Part of a small language model's weights: RMSNorm before each block.
Each number is 128 + 24 x the weight over its row's rms, rounded and kept within 0 to 255. Layers, rows and columns count from 0. Numbers have three digits each. The size before them is the row's rms in percent of the matrix's.

# layer 4 MLP up, 2304x576, rms 0.137, rows 553-693, columns 96-143
092:120106103135115122097121106150160167118140177093140113092126139124094155110138129069110127147139127145104140092139104121148143120163171108136116
108:149100132163105137164135107102115136094159105126121147098146152137148148164117131113121117144132107130148105110154110119140150109095102134101130
103:124111165132123138108117102135125121116101128130114161113157089116141161107115125125139114135119133107098155136097146102122102169135120118175128
108:159162163155170146150117139138113130092084086130087182103156114126126115090100116151150091129162126179117157125189104167122148085122165127123155
093:115148141117105131086141166156102120083128121122130121113123157154132174144132106100114118094137152140130141155147118115148110149126151123126111
089:140157142122123148122149114164103149116125162126136089111153111152125138121118133147120116104142062129121118109162130117188092134095141128117105
107:155093122160104178123101166101166121115101096142103101142122125168141127126117121145167128095103096136138128153134106073148123153119133106103163
101:146130114103162126118134103098142143149148132092168134123141144121150158108129088106159162135146120136133142114120125144112114124150130110097117
100:114119129130132152135151131109105140115101138132089143148168140085111155106125115217107141103141106117183155112169125093149106115125086153087074
087:134111107119155140157117133146082143138149125140155107144108135116153123146114150149086119102125162102126098103105128139104149126161175144084119
073:141187147144150133119093179129117155146094121081119112144141151188136144134109144164131146118132116112140140113128080088130127085083083117148135
104:126126087133147194113148158103132137097121115134111161141110127116088120173147133149118100152142125150137116152177118127164137106123123176192149
097:126133189137144133107123108123128133118118125144160143127115100092121118139135128150125128178143119148172111139107099151135174100163090116106079
104:163142101148106108114160120123145080145166147098137106146115091126153104131116117142083180110119140113094151106149154132125146212085143124126144
097:095145101142139129097136109178169157149137157146087128143154144088136130173153115144123147120143151151123182145140134171135145113144114125123188
098:145132125116125169151148120117183097113145129138123097106128133144127139118111135149176120128127120118111168134143109165134103191135126159112103
101:099103129120122137095097137167148176169127077142121131147159114124161143155109123117134136154127176153183162126111130118140131114162107163133133
079:137156142130158132128151159165153143153123124148118107144143114108116180138135098105152170096114149136131180067171178133092121101151123134149158
104:130106130092102125130134136105136155115128121133106117139122109107137147151175129141108146140143086098126108112097096133113169132123146077154128
098:135136141163133121095156136124152098128101138111204149102188155050146131128123091122130098098147174153121102089100154146141099120152149122184123
101:106096074112126084152120113098151128090121124079141146110133133111169147130113111121137140111143135132139161101127100128130165153119121132202126
105:116128156125146129138123154156183099125100162104131118113119107134125127166104178138130150105134170116134155151105127116137095093166120113145118
097:124170129136111124149108116111143088180183127137172137127132114140137102126086150144104140163147137151142087110127132121113110118120118148123117
102:112112145120136126130156122123132153185096151111122132135133071168138116135147123137147140153118136137108096127134108115120107128112128123121171
096:159115160125154131113160114129142114136150159125097110132126130157125154179133151123127137153097164115126131145137133089158171191114110123113144
080:105138173111105080132108144181102167101142156153127117133157090087099081117112152150130124107129137106151130137164150088116121148128166141168105
108:128137109083099121126127123117157126120121162131139117137110135170126147155147123098095170132136117143140138155141138098183138150132105124142144
100:084142157167105158110104138169105075108117158144119142128098174161184111089144140134154127153083162105146170140154102094170162109126164095091122
081:111135116113118134153188148131120110088155117132110143125147109138123121145131165134133147167154146140109161159125123148110137122172082079097162
095:130118137142106137123167119096129146131122146134127153159125186084105163114094127138128149160116120121107133131185145181155126122076137135157144
103:140112135135120163137133129079109123114131146071115125128153139087094113086127127121156096156146117085122139113112154164099126169135138165134133
098:137134090124123128097104135177149100152149116149132152113111133075096169152113114153115131116113125127155147157175123130138083096136141093067119
116:151155074145112137113105105063121128105154098135137124119153132135134067137105136094141130092117128153146135123113155110104091114116111166117153
107:145139117129086124156121093113172144097175124141130131115111139164136118116106140138141173135142125141111099094127093153101145126172155180106142
093:147164158119146138150121113134143104110095132122108146090176126118102117132145109121163155104118132109147094112134144116128152174163145119083130
103:129170105132149132130142099137133077128096157097105166112126121079144151135138160109149096119147135121089133129083146104096130145148140123107120
101:129149096148162108153119112142103083118103121092131112138130131118121112118180154159155110118152135172111155108118158100134087146141103112175138
096:127063117111107106138132131124109107085145153161150121122114101142096158073118105164131094182127142132109129110127092117144137102108111151129098
094:121106096135139088149133147147145123099086102115086128139125138142161155123128122104117121152141135124110138134132109126146072089091188122121089
093:111146139125163130151124116104156164118124142111087148141155124125113146160115166120136139154116164118127124166114147138161133142156114134106141
094:077095139108165111166146162106109141102114157138149122139125138134130103097137103141112110096129168094104119115111141139148112110110124131119160
103:117141149154139145136111090139164126091162132121111093141066120127097115117084101161070157086175102140148129132124104129134139114140127161125126
084:144158150189150101115158114145128144137150128126141104124095133080115115127089165136091135139121124137101121101151110159136109119098131103112156
109:095124100150124140132120117106135159118126142120110160153130146089152135138139144141072117135092160141139159083159124158110122092156139157102158
097:148100149113140136122142102145155120143096140139149149149157114154137106184114146148105122111159168125143156161145160136118130118120139179131136
102:134145131152117153141123093117114114145172087182171097117099187117128150124152165134125102131125114124105104128106115120165099150173122138092149
104:117109116122176136163131087074177125105112152146127150154155147104127154112120186122146098137105172153169131123109153120104151148117118129147127
112:133151130151101117114125135115124118125103147133128155136092134137122136126112110168170142102168092120161135121105122133181157076131132138128110
099:121123143150151166137120114094162102146104172124111120139106124121152123179110132132128163129147134102109148109118148118153159122107114089121113
089:092158142132095130137158170126127112151106128100158134111138111115099122120160172134170096121128097136133153114170123140105099153132140116095155
106:170138148126132151120120171157135132095109146137115181143115114132172094101115169119133144135079144132112156099091128127154107143097120123132117
119:145117092128088112128136122090104154165144117164157109108140137146091111121169101109112118101109096099145112103092136156128136111167100131164175
098:105133127139128149180100105124124111091162105113141102166128119116150087106153135124106149135127096101130096090149127139085148136151129087118109
107:112117108155080162116122168072114127142152147103134128131115146178122160104124156135168141117123104132179121130118125120142148098122146118103101
106:147133131076131145108117150106123108139138145174130115124141119117116183102132073142157108125126131132132132168141172116187103092147087133175161
106:148127139179074112067085122146161155080115117104127108108097145128156110144120121112107140125142149119142120103094115112143153135156094190136097
102:134164124134170132159083113097145098158108122136148133140102144100159149142126138121108120119142109103106115141127123145076065104127117182109078
097:154144131142134160141110131139128089135114127131102145105176140115128113151111133094120149113187130115150137096104135130119132151134133093117122
081:108114135119127137102142118124145139135083110104139137144150105118115157122158165107134131137146200131112118127122084115102144106156148093148148
101:151135105137152133151114148068109117144137141117142108107118166126086119155160090153125117092160168151129112094159157111070134136154180118141112
108:110103107119107075128139139132146160123139118129127121117098103172103118114148152114135113123083100135138138128096106122114132199122093144143095
101:134148194177144109165129105112141149111134114129113141138103141146165152136103122163157122096145133162124132084115118146176084154093118110104153
105:115156144101103137137126135118072092101107132093155108128099147156108126135189102110150139123103100107146134092107116148105080133089139123140152
104:109142165183106109126133095141108139132148134129069126143144137127155093135102110103104145148106089166100104146157125124091117173125134115130157
095:141127101129097106140128117182112169134140114144097081144116146062110120083159143148146134122130111153149109106079129148123136120155116074162143
104:111140175087114136132145114138097128106143135107061132106119119159132118105128123106109123125115138129114168154065137120101100141127087093154157
105:141117130122086158148117137143119176074105133140093110114127119165186127122121139153118143145149133138151130105137127099103072124155148141139113
096:132184110129138153088145108122095127130148106172153119115150119092146130124152134119135145145127140161100139116145097136138152112120121138098139
101:141137155135091129144139100137157127144090102126118089143126122135127143159139097153119118158153132174199177144131155067151095175115152141125075
101:108118103120114163123155098087113133148106167105129121098146155109075128177136122134143143109151132132105105146141147167209132112122122129145157
098:127106128152118108143165125091116104137107118126139152116129135105139143121154123185179141120175139113135135104104119104136142106141154138117107
101:116126131091151133113186128114162113118138127081106105111158158116128102138113109116112136110151147075112127107141105132137101103134121118091133
100:128158148140114135083148135121113138104148114152145128101126087148119102139134122104146175129114185102198145123110150143185138100100165159102126
101:159105141121142149139165100132137097069070159140182118125136097081166146117123141131171133099120162108135139109125140174063140113131112168097092
099:174125076117129129104131110141146122093101103157102116151115101154139105117153132163117105145083167112105128113135127132153097141126145082150114
104:159137138122157129090095110140147143127120142133118130101083137127146145145104155129151132151124175131166109143172135105110078113100138108113130
105:130094117130089133095148108080128079117149141139182186140069147168071160184149105154120145129127132148114142147130141115113155129124128160127103
103:110066148135106142137136129113135089143121120119146121122105155128123162114109082116103156147121131102143132112150118149103115136138172132159121
104:121124146132117110106110155114129121161083135100130146145107136138099075137131138141166159134139092127109122127136125121081096146152110152115124
112:119130130124155115085125123133137102143155130140147123143136101126109181096100175183093126130095121093150139129141130086149151091125103140160095
107:109119152133145143176126075122108106135139147103128151142084128133133153126119114165143134109152170120138113128148116117095144113112131067149153
095:104108107145144139099121152157114146127103162116130145112100164152105122169120066145110118170112141103126137133123145182105106130155133076113113
101:111128126104170114146157145110108110186162155092101130121138164099140114141097105170107097138118166152103098114095149144093128128126127147107098
092:156092141140167147142168079152117138127136098108120070132102132140129148116086158158160141161128078145101117142165130074150096085124166166130134
108:150169144126139153136074160140133159101110141149091106139112111139118166148151143095096124117138176151131122157156130141135086140165118148148129
106:146124154105122155125075133110153161122156138127130146144143105116127119139117134125138155133154130145125097097102137160121152106128134109141159
096:125123109164146151122092167133122139131109108098142133111142193128140167114150130139153128146117098131131163148108110156093127114108116095124154
100:172087147105119125155098106111120114139143139129122162171118115109111149094127137136122149142147108151155152131186118106145145147170129167132101
099:124077129168145125104102117120098106114084100131133163162106115154134098174141143124172128109145127094113145129078148098129152090145100086134134
109:115085161151139138093122133144122122160165146138112135155137140151128094131146134114131149073119092155125127115121123139112103130134122112148071
103:081104154156134136127184141105134109136177127117094152134149129106166083124133110059124117113118126113087109096088146120105138108131090126095155
098:125153156113098113087129153148137140098119165129122098131166134124122111169100139102153121150121124127125066095162161120125133114130127149090098
079:131153091131137127148122160150154111142136156178105113145111161124092119161123149137090151078128107139139142091141130120155120105076138089109162
100:142148114088161122129102110077132103125125148098113141136089141113140089151120119080182104156095126111137137105151108095130176131106133131164135
108:134123167126063078097116130134134101088042152132119138149120169120136172105095128117158136115108110138153131161137111135112161131144117120123101
098:128111127100123117132125162114115100117104114129161129122133101118138129144160112144130145139139126128200114146112115109143139133082121160140108
102:118130136123174097161150124113198167134144145110145160150141144128142111116167138139085178153136121120120094149078106136146118132094080127142122
101:195120096152156140079132100129150129162120129111138135180105123122165145196099120102099135184148092133113136159108132161124110119124113136089102
094:119141141129105126147100071157121146087103130173143099123099151132097107156131154106179119116109141098113114090128154059089136125153090092106099
086:132147126102084154130131143132132135159149189142119138141136126116139121095114155139113098136153127176168144115099139127129167136121110126092112
086:103145116124124163152155119108116150142127141173160107128123143143126125121108158155133105098147133076165139095107146131124120182127094174115114
100:080154141145164185157133149143156146100102141128158123135133149167154087148127166116128117130140130113148176126143128098157110144102124209150168
097:074195146119121155124117142132122122119127108117145121115121119137145108099089123099169136115182146131104169154125161112131112130122130107091051
094:119124135132116085073121137125131097160113117098152107134141153108128131137137131115154157117143128130165128124154152155132122115154107157090095
097:100082119098161115156130125142124119101071136112101173081077171083171131129113151117156102151120167125146098122124155099091156120148099154113101
093:152104140144122147119079099139121114163102117160112164180148134119154159118121106110128119135176121165169129109126122119127089114136157102139103
094:139145109097106171137127092134161104101131101168120159165091165155138156100136140113131138067124163140141127175104116134154155108109143152115167
097:130119127098139133115137155096176105090102124089171140158159143138185123152136133132135146118145171133110132157114132123064115131123158086165111
100:131128146141170094156125128111138097132106128110127152184141138113088093120152125111111138131125139096102146127158111140162136097097133090111138
101:112133098119146102156145127101141088179139129150119133148110180149103122116114116145139092063144168141147106153144131113091166098147111098156164
114:137142138129154147090107141105129113126098144123147190140107135113118105097126149116115121099131133105110091176132061127130105128109128111118109
100:090146179084105153148138142106148160122101144118092146115082151126131136110119159131144107135087086118123156139086086140155128168155144121144122
081:135162113167102112102115132149114184122093182097128092156122141124112166104135206147138130169118118123152146132118115108165147106175116156148137
109:123120101069118106109087127099157110122127151096147151089154136157133131121092146124138097154120170150115125135110107119121108111108158116130144
105:122123106112136110124089118157178142188131134135116119079098100130134116132139123108163181128149162158075141146132121113206148154146091136142121
104:146114107121148114120110105125161145134140096159127136130161092120137092136162149116115131118144103152126156104156104160141200186128120143138099
094:153147136192074105120193109125122155101157129127126114139123106133144116073143122110151156118154155086156178103147113139134128142135127109119136
104:140170116139118150156098121104161098140145125118085150125143151127128188115166135140094138155119139100147123145118124104182168104092128133094100
105:113120118137108073137127114150120094140067144148133099132156128142135143143153100151142156121113113154129138135181145156076149122108131149182137
105:102110189102166109157160157121131116112116164136127153100086124163161136138080120122182135159134163142118109118123115102127157114116109109141105
105:112148145151111127112141142152106147160119110119131147160134150131064161099168124193110125160146117113138128125078104180150111118139166139127123
112:136112169120146082063117092146168139187073128164098097143150119143144123109108154176132133167125117122113151121126081102165096115118111104147148
099:109112132105162118119146081143117153142133121111115129123134129146128071108074136074100120149143135120135142137131132128179166124107131167124119
075:136119135178132076129104175144087159109121141083161143147106119107083145184122107135200113142127165158099150153140114128116154140104144132156106
093:120144118131137104098116126120113117091111079100139142138148158119129109130108112141145116109113140102132162118105083110091164119113111183087088
099:137093137137132133145123123116121116162159167098164143147125140112128132140137141106086147130124105097131158138080136118120147084121125151136134
104:112156116115123124100130108157135153154108138100099111138090148126155148097100082134173132146138091130107093070126098141137148178156099158122103
076:140144176132155114150115102130147090145112114143143124119113144148120117141162178142141127109134113104171166077125115147120119156114119125125110
100:173113155097141111117146156152111092135096122118181093123097107133137142115108095124130116172120127096154105096109130126131067109093137139142129
092:122124126141104109128134136136091151178106137126114105157105124099114144094148105185174134129109113107162113138122132157082139156090141065170129
101:128106127161118172143124124120112109124196130132140137112131141142148081129167143117115111143116084170066124102170152100150155183173103142126181
104:097137137131149110160110059123147110135139141086114097146139141112110140141112179119140092145110150125116136107150136143131167120133131146105123
101:087150125110161139181122118115092169120134146104119124144114146098158123099144110114122110105110140170123129094132109099136117109111147124122103
112:144107135127116141101112122150128128130079129112127110113134113122122115198145117125147131163115100160185177136115159128110132131143108149118132
100:114172112144109104183112145103141091143112174148147063124099136148154151141121146118120121111153136124137088155138139123138116087184094144110130
099:126107122131133112188150090101128122116126168072127131095146161136147126115116100155171157134140098161123104145109127142101133087158122093104109
099:143142147149151128147141115149149142116134122126146111115145155054151113139176106084186140159098131155137156136112163102120130137150123100117100
105:150127140131119135168126101120102112046160144116096099121156121144150142081121151104122130142147076162127150130125135115107088130121133128114069
093:114210144118150078168115111119087137141111156080114167130147102141117120123126113116129131140138152103172113115148119140142125095116107137102121
091:107107154131086121132134162127133097090170150153112140145050183123106129108128128143143121116138133083141101144135102127137085103181117151080135
082:161079136143117151140171130187130123123098122123120133174135107135132192107108139148126130139131096113141131116121126115170135110091151111133135
# layer 4 MLP down (transposed), 2304x576, rms 0.134, rows 553-693, columns 96-143
103:125218143127105161138106109129102131158117139130129093125137125152076136104128123139127130125121104145172132104120198118120067137102100128137122
103:137129133179101126152112116145153151126123114084113112156097117105143067130123111126165114152146151124159140092127144142110125172098152110104163
099:144156131158160115113125087114133149067142134151129100103132103152140121103124123089136107179106130110097164118116171116158174160159124119146139
113:123135121129105120139084137155122134118168115142118120150130157136151149149092134147155138163177137114115115117136110178114154121156123172112117
093:151171141100166145149093120096149150142113148127139155180110111108176124123144114150163109152116163133128112072141134141160128108136139131139132
091:134061159136099108159099126120158090138153104136126134158087137107140154096115144122126098158092170103113142148118113130118136130115077143121132
102:131135074103111137136159120129152096143086132110130116155111157129132137125071106066101111091139102134107138126103141152161117134111140152171122
100:103102096087132124128121181142124102105144117159109132120107110126141143111172151114132163155117174110078124096123140128129094154118129149143123
098:118135167098154184104148146140115088107147150108108102151142090137134148134163145153086111080137131155174118127140157089132122147169109126140157
089:097085122124106133084158147135131092108139088119143146084133111145084124119104129144161140143117162130129086130120121114141114146109116105103084
083:117069153116103163166137104113084075159135137161154152117095128081150129131145162069147115108121111186127132125142137167103106179139142118101136
104:161170168090142094143114118175133096118088136093107102105181105134147113108123141091108112089137109121113144132107130109146140110128123123123116
094:148088108121152119139102143144127082171167163143081084134182120134129109125111138154109129128113088171111116129129123129103127154143091116153146
101:123161109126136164147100140134109142127147161144098136138105107153129126128149130158142104094144118152129110142129116146155153106123105118139125
100:092151136130133125124151121159108098098136100118124152100138123105153141089161173142161120110098144123152075156100131114133148120106115121093101
099:139141132038107153099145141125093091150150164110121128166073134103146134093141102147113121135162128136136083153112103150117076107120102109128090
103:112131109094135143124111181146123090068147164153133101149092146111111133145147057076165100159112154101135123145092155158109166113153088109179121
093:136081140180092115107094149155156123158116082140143140137107140137124141092108105080107117139099127160097156165080096140134102186116130132131149
102:095078083135161126123113121147110129126163150115164170120136138092101112107106084168127133121110165152138142138136136113147116119101120131142107
092:134150128118103132146124160111156153123064144115115092121133123155096135151112115105115096151122085115111116133137124117150133151121120149152092
100:155108157116123137088120133100103132151125126117108131139146098147102117125118132164114143151119152141126186123140128154100163121119132130130174
101:133123128140117123132157131108127127126141132105137115121105114170117130126121108088127166125105097098146178165075113153197145126152124079112155
100:117074145096111121118141147130114162086111119127146139131135106111127112142083113095116110130126112119135128117093124147137070168151136107151147
099:126176107112106093125108079124142135084139155087121095122125153105124115141136171131137119159102137179171110103181128115132132097110126157103135
098:149057109119140142099107109103085091130201075135121107118122127082151140098109126095128135097126143149121143080139131140156086077152116107096084
092:113047154136101158148141149093156109112128126120078137110133106134157136144123113126119113108095151113139112183137129138170109102129127093101111
102:158183146211147117103124152160137126117154132154099092084131185141131130118160114116153121124122118116171125176145092118107086120096173078128137
097:154063131149119091138128135100108145136109089122123105173096103107090145119160154132114130133148064144121103123133173161090103155123121109156136
095:092122110114125152133114112123160132118102118130138111152132120129089156135097109167111086105138131129109151092103149078155084161105139095127130
099:118120108127105144106129171155156130141149106147165155099071148122131101126157156167130098152139119113110109146138135113162133146169108138117138
097:134042125152123089118145134133136148147113175178107143139158110141156119124124114117124112159129146148123186139110160107090160089085119125075148
094:140109090114079134165152137144107141131089116144115114179162094127135116116114121146134118112148105171129093119113106158103118139110155151172151
111:169098122127192155138115155098162134140124154077148099123094087094133144146164153090108117183122088127119153151132090131118142100126087158121128
106:131177116157131120105112089126130143096102094133118123119168193121141075090191154151133129086120100169068110095104094128101119125150119135122137
095:108118134077155110150153139114096135160171138123149074151112087151164109121127099186134124115144112147167147167096140119143119105112100141165131
099:127111141179102098135114128160093132110124138116153156098118124114114114162134151133099140102148118130137157116147117136096130134146129120141147
096:131161096144127140117166088128132131110130172123123172109096157136129123155112124127168121154178110114124129157139070105114121146150128137118164
088:101173136165154131102130097103135141129081135118141149074162149110169095115123123103124141126106115136116070093144133091139106162138160186084160
095:167140127128127152115061141125094094144120162150100111140170141126104139164139135145128104146105148108147107094087159169069140119160124156149118
093:097145119060114145111126121112101127101142091160159130138104138117133145113171130117132125113098105099120140096137115143099120111127113130143102
091:189133160152088143141180088124151097141172134098115142118145135141121135139151136155126154128120117177143104111079113100103124203112163147102121
105:117195124102138101106132122101128124128134142187089113116120158156177131126154106141117091146102109134103117113126117110164077067143120118131178
090:105113114106119140132174155122138120106128089096130140143138118115122149088131112077135115139174117096125156080097124087156115185119117140172128
109:097119148149134130120065083163128145118125092147118106137159128139170129119119129129122136146112121130166119147107159138132122128076128135142127
096:123120107141111145131105142096129114140117125119108125145101134133141126109082148143127102106117110111136100096100120159102160150145134115140099
098:074123127108100115147102148145135110158115120121108141132148073182126126124115123148138164096088066120134114156154164101119149130111175156101083
101:144169083107092183151119140151110135136106168146157112105117166169136141133143125125123093184101118144155129100145159104154149149106107112102124
123:091047155093136109111096118100117161080117151144127090132123088146132126097077108142123115134087109153108089105144145104159105078109109142127131
098:148131161131097080165152116142162124124143142156103159108091154112148110127134134155140130197102089155137137110123087093145109149142151173130126
089:160103151141123126115105114115172122159121131130107130119139150116116165116135116143134120111086116114173120085126137138117136130148136138134129
103:114125133074115139121147123110126106125141147133141112096160145151153138124171097163098135132149165176112086120130139154118101120156124126141128
119:106152105123171103185135148101090149128135122115130128111123119092130110137127128093118122168126076104141148094065122134099147117139149081100208
095:124153144167182147123130138133106106101091116152134144109131153199124135121155162123144122164136120149124092106149146121114120151162127142138150
111:155133157139116153162134115078118131174093115105169133157146147114132126079129141069122115148146083140150138109099122109108152120135091124115178
100:106117152051112090164064132115096150106147159113135113143154092149108110178122135124109134147147124173118131119119101128111155081160098162155130
102:122113142152164168136127108138123130131116100102143144126156127139130122125141169153154102156150080169147095136129155132165101117128087160122148
099:092174083140116158172140103168107117146122114151112144164142092139082126131142125118094142108110123111130148119135151094158155135079098081078127
100:147185111152133097138107128126127133163119146100118141188123150078112120152154118144117097163141131109112131127082109135191162146111113074168136
085:110069119133125127134163109135126114128144126083125137132125124091130088121158112150130133075121059138090137114179185125148074136139125157123092
096:138114095117105118097107095150153129178134154134130131121136119144161113135155164130173155116115130099138149166158108126143152128159140137129122
105:138134100096156118138159128167167097135144115095105150143114143090137127125131118123117160140136137140136157137135155135128103114125128108137143
097:153190086147115145117136179144166111153105124114105107078131160129133120110110144137129119107153081144124083147160131115104091116110130101121121
110:104189149086089130160155138142139133134113175129150172110161143126091130100176138112135133105125144136146142121136103110149073170120161145141082
105:142168152184102093130079132104100136151143161172161133141138122154148140155140150124093139100136146116160086130151150127134130084092141175139110
091:127159131156164162152145118109132145141088151137156193145141141101166143122101121180102118149080098119099146090126133069130086110123145156151130
088:120175099144118152121136129147111104087117133161111085105083101152122135159117116111132090112158111112129120156119177107127115122093123148094143
100:153159144153135150076121160118108103118117148114161139106135174107127136127135095109129145124134136118115132147113103153110128135127167080151120
096:090118087074116155114104129160114120097092135130120135164108103132146133103100160116138140144102120117119136102143144102151130136109136128150132
093:116144143125171060131100112116166110105159125178114155121131164163159105160136136097174129146149144150116153125150092166122124102153103119128144
102:112167119145121109135152156112113114109125078107078109167117099118103078141127132147146132155095142154111098146106192132156145106134124155158114
096:137139139130129132131158148151118130121100106140118107144142107125096100119158115124106135151125177089154138155158173091138119078153141120143095
098:133136102139106163137135155069096170078123146153132147190110118150130062121160105128130144102154121126148129120081131131123142113071109124155142
097:160134112163128142159145105126112170112145181103165132121141157160126184142089113114118139122150130139140106121159129147152142169132078140090109
104:129063139117111108148144122157143125107082161051142104105131145163099133163085133120091147137110122088147120130156163127107127178156134147111133
098:151128132109095152170130138142113139083127175092137164125166149107110088140107125187111130118191120158118122112154149149097100155145114142121104
107:113112106115103118169133104101110128108181127118130121142159168158148132107171132111137125164160102157116126154137146132148089173148105134122150
102:096170120146099139095141112103161143206114149138154136139130143169131152125137104137137112144148153136100119165113129148098152171090131131109157
102:125092117198127115085127147097091127156181081127115122119124135154150090115130124112117119113146126108139136125133115150077107121095128146173128
105:117152099143135119101126144083133151157136149112148166132098148119127131124169140149142184118158112148133147114113119103140174131153189121155143
102:112145101104109122137125124137066166128156144102187102142112144119090159142142156131105109129077138133124104109110126127118138129147082086112152
113:157124080116120115106155117130133135145104122112180191159127098155161147207095124107116124151147109118078113093139116097175106097132115118159120
089:139087156151141152109129120119090089154164097093158075119111129110140127103141171100157121153133082148129165129145117105109119107116163168127102
100:133089127075141126103137158097099153133142142157105133126092104127143131127115119103129156145134119138184145130118087160136182135151095137111126
093:111132092123135097114124160096136139128152085099134138077176117135117124147142120099134143158123138150139143075097135132143136122123155145168090
108:114160117138137146085096135146132112112160116149131140121156180152155097065143132135101074113132128149148136171138085132128127164127141100112143
110:133039178117166158126102140145162155161130088133145149113138107157169143122084113111117101134141149152112136090102128138118149098154101095127160
098:156072129173116103125138121129143096084156101156184089129120097111130111118121161129126094130158134161154148133124144102132144168107135123155134
102:127073159131121084126124104124092116163091127113117126126093102136126145131132077140161152113155108116126135104097118100128105119140108146133125
101:082112109123138101140138142165114134126167101153092136123123117149126121133145164138141106104137115141112113111147161126107134124148137104113146
100:147097137134094151155135091115106137156140128163099124154132126080114135145145171112175143129146158095117073133157121158105149106131161141102139
100:145132136139122143127167129111105131165133163118144068098112084108146118155105117152124113117108150126123120148105122112129144123141105129094133
096:146085114110100127152127122127075123142156128142125105110119139116139117100137114132128134092136121123102169159130123149142147140151101112127128
090:157077174134137112132125095113114072159163127126175131127113141120149123115162118115128078105161121167106109073124117154101124131135140138149147
097:128109103112142109131135092143124164115123120118112082134144137132135111113163122128133126138102150182146163120134115209135119136161137137112111
116:140132176161143137146153119130191121115077152121117127134105073116114121142149127096111125114089161177102094109130111104143116153099120153156130
095:136154137138140136112115104128103146132121163110132136111118158141105121089138091119093145153123166138104130119143062103141135107121156194129156
094:128135093108134079145086128118102150102115166129135147114118106148110131121138142108114082100153144094123124149164140147137173122168130136143142
100:121134157127133128154089152136129110143137106118175154101101153113132139125118130129134151109146200153133121109199131097154139083095115090120088
093:125173119095147133137107142134126112147137115124121099163168124114134152104091081075117160162150100146123152149119092105134129089137147162122137
095:103000098115123108100114097134149132112108086137145091095076101111099111128168099146141150144067116121105111142112091104132142140122158147134125
091:115000156071153127113111151136096091118094092112134153115151111101117143147173098102097124092155122147130116173155165132157093145115127131119158
106:123030114110127136124124127103140088149121120148174138105099123129174150139096060119104132116126158166144121127147133140177125108155153141145130
100:144142093106170135099147107117120130157133112182084130088112143128136104117150151128120140137105105089136118146163117111134131148149139107110089
093:110135098120141121112145092181098140118126104130126137122141124148088116136148149147149130106132089129194118122134126152123160080120132118159121
090:175126176142134130111170084095107135161163143106139143114099091128096130169159103137144083101120121144112145115172077153116124072099151105109129
086:092139124132151127159126109084129113106133163110135105104140171144162107128136090185113121150142128120126142136126119158127184114061078121107147
099:115183127110134124105172119121087130154140108099166129099145134117102096152134120176160136144160148089107095106094164125119155131111151146139074
096:133097114146169132209153147119154149125113110160104093144123128162101130087089107150128132158124107121158123102149123121108119177103149136149145
097:125150121131114145138114168158165119144151100159171100120136114124144117121125129133148115118137126070134146111092182108136140150159141122156144
096:172147109134128100123095171141164109146126119131133141122116131200133134138156127126137103147132113129144175155123094114151081082101118129131088
117:167191132124164147114111087115138173100101143132115164141120136146133096137133136125102112121144148142109161110126122116169132114151116089143128
096:137129106122117088110066066134097161131136146089141139128153105155131117136137125115133131118132085088117119104126159104090130086142135142125133
088:098136109116181111142116134128142064087121091136164127117154089112119138134123085113133139092137134120135114117075192123136089129115125118143115
101:164116132144098107130124186161158136161129085119144126146184102121104172111155168149189105177144173115141102169125127178160142134115161106147153
110:104113137109101116137119084116117122161161100142156095160090141110142136131127148117146166146099073108131120105130104136109168149121205106116130
105:148138121094115155137096082085164116176107156121113111093166127148121145129140143085113141134101118080136134109087096126100088132160102163111117
097:115129130117144125156083145109134088128144102148149153123115133147128145153132094143105146105098040132093134163109105098141126134117152118146124
111:089119120156116129106116127129091155114135088130163128086089114100116128135142147121138109119132091091138157148159113142110089132132156133089122
103:150091138066137160160152128092132158180121147122164106109158104170101113097161154092137167146104133127127123109121094102102089115116149134098133
103:112109107094135139118142147134187112138116167109137148155103124126150125150132132141078112161136153155153125147144158142135103116136130108132133
109:099147093126103115084138142101119131144146108126137169151138138165150148132119149113117132145085108166142102141111121102119120077130124160138144
111:100078182112132147148067098085126118154103144143115143127121093089127094163085141142096101140129105109101150111137104135120130107169170101180151
094:174078101107076132148161103122123152130117117190155131101159211131090141109097143102109092143112117084145155142101077089128160140165120127153092
088:138084144100107137136128094089155095157124155134091100113134067156139102082159130103091124124120104147113138122092132073145139125169119157112141
089:124090142141111108103169139135169120122164143147122153106154103141110091144157149148102112142080153125131146163099132097129104125115160099153148
097:150116132110139174135176189165139173089105117146135062140111077151123126148126116105127105129115140153141112099139089071135150128102106131133111
108:122112096132146086139159157140149109149163152128175122170133112168103136089143102140126127128148136148184167163106153139144086135174123133135109
082:102122118089102136139189102112116136129135147091140126135128105112125140127109101131149099120157137141110102151159112125131115147163131134108127
098:151110144136150117152091121101151149154151126156137145187173062090142150175126117115128151159141153157139138115149127113134157123143122125109123
093:132154114120095170176097113142145152099106130132146127144117157135132151129133157146165124136127140154113150131135094097173079077152129141102082
100:102166167134130131117118121154112127164112128178126156114133132109158122128187142162150087076127154122140112152096142081133133121125158152116142
105:134169142180097113100128117124166123123132135131096130065123155151158149126160122173139102127147140142179081079151089141144115168130150131087129
095:172179107146172131141125094127174137154099151123149148134131125183140152093136111095108123137151099121150106154139104113117121122095106137125151
117:141141140137153119125156144123121134137125144139124106140144103151163105122094113125114161123103107123127160126123087151142106127109087111129119
110:124156165130111103149116144106166105097129124153116151084134137090162137127158150136112117139109096137147093113146130151100128126140123120088086
093:123159118133107075137102141166121100141148098110116141107148080169146087104121151098104142130127152153164165114116124129114151171129082163125150
099:164185094109105147131144110111114159089133072121109104121140169116115126123114131165110101143110113120143168143179141140167128132125124122112135
109:117205165110133134184136143105127136114133112104118143154109165149168119099090144143139136119112135136111140142125155101155129098108152124147100
092:114000115124103141075143149111130115138124131122137098098121145120129137099101144140143166085120122164127102116156117149130124120124113141136147
095:092101123126121179120116164103079135125142089125155131118159077146140098147102118147137152117124119137150134149106138102129146123153131125106126
086:089044122095084118192114146062112117111124111115159126079103155097118097140143131123117113157118156128123134127138127131125141121142140128146094